Weights of a small GPT-style language model, trained from scratch on English Wikipedia.
Size: 12 layers, width 640, 8 heads of 64, MLP 2560 SwiGLU, vocabulary 32768, 117M parameters.
Each number is 128 + 24 x the weight over its row's rms, rounded and kept within 0 to 255. Layers, rows and columns count from 0. The size above them is the row's rms in percent of the matrix's.

# layer 8 MLP up, 2560x640, rms 0.044, rows 791-799, columns 128-255
size [ 99  99 102  94 101  96 101 101 104]
[[162 136 147 122 117 150 128 116 176 139 133 145 121 111 171 133 140 106 111  59 154 141 140 125 112 127 110 110 106 145 130 106 141 133 129 150 162 112 145 169 112 135 134 150 148 149 139 124 129 165 145 135 118 162 122 102 166 104 131 170 151 118 115 104 115 107 138 136 133 131 126 110 142 201 114 186 136 107 164 106 122 143 145  87  89 141 135 116  93 127 123 117 137 142 174 125 141 110 134 136 183 114 117 131 112 107 113 142  87 132 172  65 128  96 114 133 154  96 128  80 121 166 135 111 193 123 116 165]
 [163  89 151 131 125 131 127 172 152 105 104 152 202 100 141  83 117 138 128 166 135 114 125 133 121 193 113  79 165 132 175 113 100 120 102 114 138 143 145 141 126 124 108 147 101 123 142 162  96 130  99 159  97 114 146 121 124 128 105  97 121 169 136 136 129  84 103 131 152 125 142 130 132 124 118 134  95 181 130 104 137 152 130  97 116  92 161  64 148 149  93 101 153  78 100 182 118 116 131 122 145 118 194 148 123  82  99  95 148  95 136 122 177 107 124 120 130 158 138 135  71 117 103 157  67 154 121 108]
 [160 127 102 123 119 126 137 139 167 110 111 157 115 144 128 184  99 133 112 108 139 124 134 116 106 163 154 114  95 129 132 154 129  97 106 152 131 139 150 117  96 129 163 129 132 147 128 145 129  98 142 120 127 152 138 111 136 122 145 132 167 143 134 144 145  68 105 148 110 122 122 147 141  93 132 134 125 110 147 127 130 134  80 161 116 133 128 160 131 162 151  99 153 125 105 148  37 128 102 167 123 112 106 151 131 134 156 110 101 150  97 136 163 108 146 115 112 100 133 121 136 152 183 135 125 104 132 122]
 [118 158 158 148  77  84  98 150 129 122  99 129 147  76 121 136 136 140 151 100 117 150 114 192 172 113 143 107 127 137 130 150 105 139 155 117 147 108  99 128 149 157 136 169 151 161  96 103 149 121 102  83 170 170 124 131 144 139 107 136 129 118 139 132 155 142 145 117 109 165 126  93 151 143 109 123 161  99 154 117 137 162  96 107 149 114 110 187 139 140 124  97 134  94 158 138 123 114  72  78  87 156 125 158  91 130 116 131 100 160 133 112 127 106 111 139 173 132 107 154  79 171 104 129 137 146 114 158]
 [144  59  95 109  87 129 124 127 109 113 141 125 111 125 116 156  99 133 160 103 138 136 151 142 126 115 121 120 117  71 148 100 121 122 124 127 159 148 158 126 151 139 147 168  85 136 123 132 123 140  77  97 154 132 129 156  96 134 117 107 132 102 112 157  89 117 141 141 151 118 108 165 141 115 155 131 101 125 144 103 149  98 141 147 195 128 177 130 136 132 119 133 102  95 119 131 102 116 159 142 193 137 124 129 118 164 158  93 155 135 119 145 149 145 113  87 118 149 106 166 112 183 133 122 122 117 149 136]
 [131 136 164 132 127 122  93 112 116 136 120 101 137 132 127 102 121 141  88 102 131 111 109  93 137 136 122  96 174 101 133 170 152 176 108  89 113 117 101 103 107 119 124 140 139 141 126 173 129 131 141 102 144 107  70 119 104 118 143 148 122 126 115 117 103 153 147  91 127 129 147 139  98 111 124 160 109 162 104 135 138 151 148 156 147 107 149 122 143 128 150 142 167 112 150 139 129 114 162 129 117  86  70 111 127 143 155 107 123 113 111  94  98 123 100 130 139 134 125  98 150 106  98 127 175 196 114 138]
 [ 81 135 140 121 146 120 145 118 119 141  98 116 155 126 140 143 152 162 141 120 150 138 107 153 160  91 170 127 119 125 129 120 159 119 114 118 123 148 133 105 199 122 138  99  93 132 104 130 155 138 185  93 126 105 117 135 104  92 103 109 139 143 128 131 154 150  98 110 149 135 174 147 113 114 100 133 134 121 104 123 128 108 113 114 116 149 136 156 162 169  82 147 146 138 105 151  57 120 133  96 107 112 128 132 127 146 121 146 154 108 198 117 100 111 109 123 139 112 137 117 138 124 150 113 182 129 128 144]
 [113 147 117 131 144 119 118 169 133 108 141  82 156 144 120 142 117 140 132 144 154 102 105 123 142 134 107 214 122 125 137 136 117  97  84 121 110 133 138 137 112 136 131 121 109 120 137 123 172 122 155  86 156 152  91 175 141 138 100 107 165  96 155 150 163  91  67 131 158 146 133  86 132 126 138 120 128 109 141 133 129 146 117 121 156 149 121 126 141 151  86 110 184 117 109 159 146 117 154 119 157 112 117 162 108 136 143 138 130 121 138 117 109 114 146 181 156 150 131 109 107 127 144 105 132 139 139  93]
 [154 128 123  98 111 134 122 136  91 167 147  93 116 146 105 130  72  79 136 132 157 130 115 101  92 129 168  79  51 172 128 131 139 117  76 108 158 145 155 144 156 140 141 164 145 120 148 167 128 151 132 158 138 103 103  76 158 119 154 157 145 122 127 115 141 148 148 125 143 125  85 116 134 155 115 141 139  98 121 150 101 103 114 117 169 129 128 174 111 136 157  99 112 147 127  85 119 140 137 142  69 130 128 158 109 149 120 126 117 112 123 129 139 119 134 100 136 154 145 132 130 137 143 114 129 125 125 130]]
# layer 8 MLP down (transposed), 2560x640, rms 0.0335, rows 791-798, columns 128-255
size [101 102  98  99 102  96 102 101]
[[149 134 135 121 146 122 135 115 182 119 108 157 138 110 121 148 146 133 127 141 115 105  92 104 107 157 122 130 124 150  86 118 108 128 126 148 151 154 115  96 105 145 151  99 138 129 123 125 132 176 121 124 127 158 135 127 135 106 140  97 142 195 123 128 137 119 108 143 138 128  94 127 130 134 118 124  83 105 114 120 120 125 107 132 103 110  93 171 136 114 124 132 139  97 123 141 111 152  84  86 105 113 192 109  99 144 150 178 111 110  99  74 135 158 114 142 120 140 133 138 148  91 146 132 128  80 109 145]
 [129 142 129 137 124 123 133  79 131 129 153 108 175 124 138 138 165 132 139 122 111 117 149 117 102 124 122 109 137 139 133 156 103 147 104 129 135 125 159 132 107 154 131 116 118  91 121 151 154 158 121 118 108 117 109 149  91 130 102 148 135 111 117 133  78 108 105 152  91 102 131 104 144 131 152 155 102  93 154 154 128 110 118 148  74  92 129 152 145 110 121 124  85 123 108 120 108 122 130 141 116  97 125 141 115 158 178 129 138 113 146 131 135 103 112 111  91 123 143 117 137 106 175 124 132 117 136 138]
 [115 148 113 118 113 102 133  79 157 148 121 128 154 141 124 101 138  93 146 137 163 162 131 167 134 138 120  97 136 118 143 153 112 120 154  75 132 178  83 118 162 115  73 155 106 147 135 147 149 101 123 132 138 188 115 174 131  79 147  69  97 109 123 105 127 139 147 117 130 139 121 105  96 151 120 160  94 107 128 154  85 141 154  94 145 117 149 125 111 111 124  88 135 146 115 115 119 105 120  96 122  93 124 138 109 138 119 102 176  91 149 152 126 118 166 125 162 125 112 112 129 123 139  93  96 143 110 180]
 [111 160 170 135 113 120 112 115 136 115 131 118 143 100  92 133 120 111 155 136 115 111 149 120 131 106 156 101 149  93 146 120 162  88 130 117  93 162 112 140 158 134 158 176 101 143 134 143 119 123 115 186 101 126 123 164 124 150 113 141 162 101 147 125  93 180 140 127 153 103 134 109 109  99 137 114  97 143 103 157 128 163 115  96 126 160  74  83 153 109  97 140 152  90 144 158 135  86 173 112 152 138 104 142 165 179 166 122  89 107 138 101 130 153 166  95 150 103 125 115  94 122 129 135 143 179  99 136]
 [114 178 123 144 114 127 135 152 118  93 103 125  89 148 116 110 135 137 120 147 120 113 109 130  90 123 139  72 118 120 119 108 124 125 187 100 151 140  93 128 110 140 129 105 136 109 133 109 138 122  93 149 107  96 132 151 102 165  89 150 156 148  79 140 121  87 114 100 178 150 112 108 141 125 133 101 140 119 110 143 108 130 140 161 135 125 118 114  82 156 145 113 143 145 121 126  81 149 141 130 130 142 158 122 132 123 181 140 143 160 140 138 161 120 118 133 150 144 122 117 143 129 131 162 103 149 121 147]
 [203 124 134 144 141 121 107 111 145 107 108 130 177 129 120 150 131 132 130 116  91 186 152 147  76 130 145  89 145 118 103 137 114 125 130 100 139 160 106 128 105 118 110  80 135 130 134 112 169 144  88 132  97  78 159 156 136 119 107 118 112 117  92 121 149 103 162 145 111  91 133 129 156 131  92  78 112 139 132 148 118 106 159 138 101 127 139 145 100 149 148 101  81 147  90 175  95 154 145 148 147  89 152 155 115 108 114 150  92 161  97 105 124 104 143 109 143 129 171 144 106 108 133 139 111 116 107 121]
 [134 127 135 130 148 116 130 101  98 118 142 119 169 141 135 113 147 125 148 151 110 121 140  91 126 140 136 136 141 114 118 115 125 124 134 153 156 130 122 136 124 105 195 135 146 128 173 124 100 154 131 132 129 112 114 107 126 119 114 136  94 169 135 108 107 119 145  63 106 111 100  74 131 150  92  74 126 103 141 143 171  81 160 123 130 148 118 132 114 126 106 148 131 176 155 119 123  75 103 140 145 134 122 109 140  93 145 139 110 141 122 170 127  77 113 117  86 104 103 135  96 142 117 171 152  98 162 131]
 [129 151 112 128 146 144 144 133 179 121 118 127 124 115 107 150 168 116 104 126 131 105 122 121 189 107 151  99  93 162 106 167 141 176 100 167 102 119 119  93 150 113 114  96 144 110 140 116 130 117  84 111 151 131  90 146 145 146 111 126 166 143 137 132 119 148 107 120 110 153  97 143 144 138 113 123 112 104 177 123 162 134 117 193 109 140 129 159 146  80 135 132  80 148 149 151 157 138  90  85 111  99 196 120 167  80 121  90 118 111 155 141 131  93 114 144 150 129 177 143  86 108 123 165 113 100 102 154]]
# layer 8 MLP gate, 2560x640, rms 0.043, rows 792-799, columns 128-255
size [ 99  99  94 100  95 102 101 102]
[[ 73 125 108 164  78 111 125 123 120 162 102 106 136  90  97 112 159 102 117 145 117 139 155 132 139 136 109 132 148 127 158 130 118 160 114 133 137 128 126 149 161 140 135  88 176  89 128 166 126 106  99 105 137 166 119 167 143 131 154 128 118 115 123 126 129 103 164 101 133 111 148 107 153 121  94  98 143 184 144 145 118 123 107 154 166 123 161 123 171 101 125 129 138 120 152 148 122 136 101 117 152 114  95 139 129  85 122 153 134 164 132 139  89 122 123 156 113 128  76 121 129 152 110  95 116 112  99 168]
 [116 112  96 129 112 108 110  87 132 159 129 148  99  91 155 117 131 135 169 143 117  99 151 117 160 134 151 125 131 144 120 133 162  88  81 178 141 137 128 161 115 113  98 143  99 140 100 116 127 106 101 169 117 144  95  68 141 126 137 137 137 140 108 123 120 143 131 135 134 124 116  87 136 153 124 135 139 182 137 149 182 126 134 154  87 137 150 107 101 105 110 106 117 106 174 121 136 161 124 132 115 118 127 157 129 123  95 117 139 133 166 154 157 115 137 130 168 118 114 123 138 111 145 126 133 112 116 141]
 [ 85 155 150 135 137  71 130 131 125 107 142 190  94 115 114 153 120 161 134 117 144 114 136 168 165 170 119 117 115  94 131 106 156 137 141 125  88 161 157 132  92 116 122 144 135 123  87 122 154 148 119 148 160 127 126 175 153  90 172 155 145 136 167 126 115 126  77  72  80 111 113 122 155 171 133 153 117 134 136 131 129 101 101 126 123 121 101 137 107 135 110 127  86 125 175 175 151 172 136  93 117 143 135 129 105 115 104 124 131 117  86 155 108 160 164 117 137 139 115 140 120 138 116 148 120 145 167 143]
 [117 156 140 110 129 152 119 117 109 131  99  74 142 110 130 102  92  98 130 127 122 165 144 153 133 103 109 123 162 132 122 117 111 117 138 103  89 140 137 110 135 122  88 149 118 144 153 144 173 163 116 119 133 100 101 111 106 124 111 118 140 125 124 117 128  81 118 114 140 131 110 145 125 140 189 152 135 116 116 146 132 134 134 168  95 137 145 123 145 131 113  97 109 128 100 158 113 155 169 110 125 107 121 152 130 157  95  91  82 134 120  99 110  78  87 144 137 108 100 154 144 103 154 104  93 128 157  99]
 [117 152 171 180 133 148 137 117 150 142 101 159 117 132  79 112 137 120  92 124  44 111 136 130 133 138 119 192 167 113 110  96 154  93 131 165 152 135 113 154 136 132 118 143 155 109 131 113  94 111 126 183 122 147 146 104 110  87 122 146  97 141 102 153 120 142 116 133 154 110 160 114 151  92 107 127 157  99 124 154 133 132 139 193 151 115 166 169 121 151 136 173 116  89 123 134 192 158 144 139 181 131  96 136 101 127 164 137 111  98 125 121 133 119 135 162  95 123 145 116 117 105 131 147 136 101 125 118]
 [149 146 142 142 132 120 118 127 141  87 144 144 146 151 113 154 144 140 158 133 138 151 131 127 158 132 120 126 120  83  88  80 107 109 155 135 154 166 128  85 115 149 137 158 155 157  57 129 125 148 157 184 149 110 142 151 141 132 110 131  66 118 126 136 113 151  87 143 154  89 136 116 132 155 100 118 148 115 115 128 144 153 117 130 181  98 157 130 120 119 116 154 153 137 127 165 114 139 154 139 162 160 114 137 120 150 133 135 173 128  95 118 103 102 141 125  93  94 155  71 115 128 109 106 122 109 140 162]
 [139 145 112 120  64 117 122 136 147 146 139 150  93 119 118 123 138  89 142 166 102 169 132 134  66 160 135 140 106 121 106 116 128 203  81 159 131  97 115 123 145 172 156 125 128 147 153 126 159 132 112 125 141 119 148 115 147  83 113 143 135 167 109 133 136  94 162  98 120 126 118 185 109 172 106 127 100 138 132 108 153  89 121 105 141 122 116 132 143 176 148 162 152 165 137 111 159 172  69 175  98 151  92 123 143 171 111 130 184 130 144 185 120 141 117 101 145 134 126 161  85 116 134 115 185  96 115 123]
 [126 121 150 137 168 154 122 100 151 150 149 118 101 125 105 109 141 123 129 140 103 115 126  79  85 119 140 111  98 109 127 121 137 124 109 153 143 137 138 171 128 128 138 148 141 129 127 112 118 144  98 181 153  67 132 121 111 151  86 118 135 127 146 145 126 132 145 108 124 145 164 126 125 173 118 137 138 117 107  78 124 116 108 123  87 134 124 130  94 134 131 101 147 113 126  96 137 104 139 168  98 117 121 127 131 129 112 110 140 166 125 174 150 120 158 131 190 147 135 122 113 101 162 122 125 144 105 152]]